python train.py --num_attention_heads=4 --intermediate_size=1920 --hidden_act="squared_relu" --positions="rope" --tie_word_embeddings=false --init_std_o=0.00415 --max_grad_norm=1.0 --batch_tokens=65536 --doc_mask=true --max_steps=5251
Each number is 128 + 32 x the weight over its row's rms, rounded and kept within 0 to 255. Layers, rows and columns count from 0. The size above them is the row's rms in percent of the matrix's.

# layer 12 MLP up, 1920x384, rms 0.0739, rows 1909-1919, columns 320-383
size [ 97 114 103 104  95  94  97  96 103 101  96]
[[ 98 211 117 180 175 105 107 129  97 145 170 116 127 142 130 151  70  93 156 153 136  58  63 102 149 142 119 122  84  91 130 137 121  81 155 134 127 156 123 188  80 105 135 106 219 120 158 100 145 130 109 193  79 104 130 141 112 107 150 173 144 140 215 112]
 [124 136 173 126 115 152 122 117 116 168 129 196 150 104  87 119 108 162 154 149 177  91  86 133 130 130 129 118 129 120 157 122 106 114 126  79  85  96 152 132 143 116 134 140 151 101 145 173 116 102 165 122 124  92 126 120 168 140 144 138 177  84 112  94]
 [178 168  68  27 131 127 202 136 124 109 125 133  83 155 112 170  97 124 130 172 148 134 151 166 132  97 129  78 164  95 155 139 135 140 132 120 121 107 104 128  71  48 130 100 132 153 155  64 126 170 175 117 142 122 173 145 132 124 133  56 106 180 144 104]
 [180 119 108 120 111  51 167 151 104 197 157 143 125 136 114 155 119 162 113 146 154 139 153 141 158 157 125 151 108 171 114 114  82 150 165 127 137  97 114 180 159  68 139 165 178  68  52 115 117 129 149 141 121 123 129 112 160 122 101 157 144  91 149 176]
 [ 39 171 104 116 135 135 117 146 112  53 131  50  70  99  71 104 147 111 180 137  99 115  93 167 131 145 126 100 140 116  92 117  99  56 108 158 102 172  95 157 100 160  93 114 114 105 121 138 118 128  66  71 150 151 171  81  86  79  78 161 133 220 118 146]
 [163 101 201 126 124 127 132 138 177 132 133 111 182 153 109 223  97  91 149  68  84 158 161 142 172 124 132 129 143  88 154 181 118 126 121 157 142  75 132  87  63 141 113 135 146  78 108 127 134 143 149 146 136 127 122  95 128 158  73 143 135  71 131 108]
 [161 153 120 157 167 162 110 178 136  99 130 148 148 147 122  69  61 123  81 125 129 105 164 129 139 133  96 205 123 154  91 142 139 116 103 148 130  71 122 147 123  85 131 153 184  83  77 104 128 112 160 163 154  99 133 142 164 109 140 187 179 128  94 108]
 [121 165 157 152 134 111 145 151 154 136  89 147 116 119 135 132 102 155 105 155 160 151 139 132 107 160 152 116  92 106 128 131 136 137 116  81 152 116 107 153 130 167 138 156 111 103  46 132 152 114  91 156 122  62 148 101 143 115 105 142 158 182 136 111]
 [ 93  64 148 136 202 102 133  95 133 150 163 159 113 122  95 164 153 138 154 106 143 140 132   2 105 117 119 121  86  89 104 179  86 139 111  84  69 185  96 161 105  85 104 170 139 151 149 142 125 138 130 142 139 128 163 169 114 153 125 103 159 134 139 209]
 [139 104 127 130 101  53 112 172 114 177 116 117 144 153  99 144 138 101 116 131 114  86 103 105 127 168  53 118 134 107 101 137 132 174 136 149 153 115 133 167 121 129  91  91  75 110  95 164 116 168 202  91 176  86 137  67 139 127  61 161 206 104 135 124]
 [ 84  67 149 170 175 146 163 145 161  83 132 138 138 129 100 151 119 154 153 115 163 133 123 138 157 143 110 106 113 141  91 169 106 119 118 136 169 164 129 148 177 128 179 185 103 119 155 113 142 162  85 136 158 114 128 147 124 130 163 123 148 136 104 215]]
# layer 12 MLP down (transposed), 1920x384, rms 0.0725, rows 1909-1919, columns 320-383
size [ 98 116 102 101  94  96  92  93 102 103  97]
[[121 226 127 175 119 141 162 112 105 163 152 129 168 138 132 117 116  98 189 160 110 135  97 120 129 114 151 195 119 145  84  97 114 140 113  76 132 150 110 193 112 124 115  72 112 105 108 104 159 156 118 127 117 174 127 142 126 174 130 139  90 155 108 151]
 [148 109 151 138 125  93 149 133  83 136 113  82  97 139 130 121 142  99  78 105  78 137 103 116  80 145 132 125 124 107 116 115 155 133 129  94 138 109 117 128 175 126 104 150 124 107 176 129 138 128 154 113 125  88 178  81 129 140 124  93 200 115 144 177]
 [103 139 168 140 141 198 137 164  95 101 135 150 177 119 190  83 164 123 131 139 111 146 126 113 143 158 144 152  99 139 145  55 181 119 128 106 105 113  97 121 186 127 130 107 178  87 115 121  98 122 113 126  95 162  80 130 112 121 145 196 137 134 123 134]
 [176 109 128  90 103 111 159 150  86 112 116  85 109 142  98 141  80  99 116 156  85 118 117 149 126 107 109  63 172 170  58 140 156 133 154  89 120 123 106  83 127 100 139 109 145 125 145 230  87 134 191 139 171 103  88  81 162  63 167 147  96 126 169 180]
 [115 182 146 134  91 153 101 113 114 118 154 119 125 140 160 114 177 115 139 110 160 110 167 164 142 147 160  93 154 103 120 155 106 150 147 113 174  59 111 119 192 136 170  81 151 194  78 163 122 113 146 107  81 126 143 136 135 146 147  97  78  91 133 179]
 [172 145  96  79 107 128 166 132 104 147  95 124 133 143 148 148 143 103 174 207 129 182 103  49  86 130  80 158 126 164  33 108 126 112 104 194 103 148  82 125  87 131 102  82  89  77 157 143 153 100 120  95  85 126  81 195  84 108  82 136  87 128 121 107]
 [112  93 136 151 110 100 159 119 105 106 120 123 101 138 108 123 143 188 139  99  71  49 146  91 108 141 125 107 108 143 148 184 109 130 176  66 158 179 148 145 110 176 126 189  92 118 220 118 131 117 138 137 165 114 177 140 136 112 157 127  73 126  40 170]
 [186  77 106 140 201 119 174 114 176 116 165 138 155 132 184 154 226 121 103  76 103 186 161 109 116 128 108  98  98 124 121  93 150 157 163  96 142 155  85 168 124 134 133 102  97 136 128 121 124 137 101 143 174 112 145 161 135 150 112  92  41 127 121 122]
 [105 173 106 182  89 156 135 181 152 150 106  89 162 131 123 147 156 168 216  98 149 141 166  96 110 170  37 166 128 109  98 154  99 202 151 167 184 114 188  83 100 104 159 139 117 136 103 161 101  64 102 132 137 144 172 149 125 172 125 113 125 103 152 121]
 [119 147 171 170 109 119  64 116 138 159 149  79 140 153 129 177 100 159  92 110  91 105 129  71  54 143  99 154 100 107 123 125 130  93 157 141 100 154 142 108 114 138 166 150 102 172 133 155 111  89  46 135 178 101  93 128 139 109 116 148 121 148  97 132]
 [152  97  92 132 119 133  90 163 143 119  79 124 187 118  77 111 143 106 112 199 123 135 171 102  85 102 184 140 167  80 129  95  64 197 151  91 107 147 105 161 110 129 174  90 157 169 153 148  77 184 230 174 156 115  83 133  86 120  85 153 129 135 169 157]]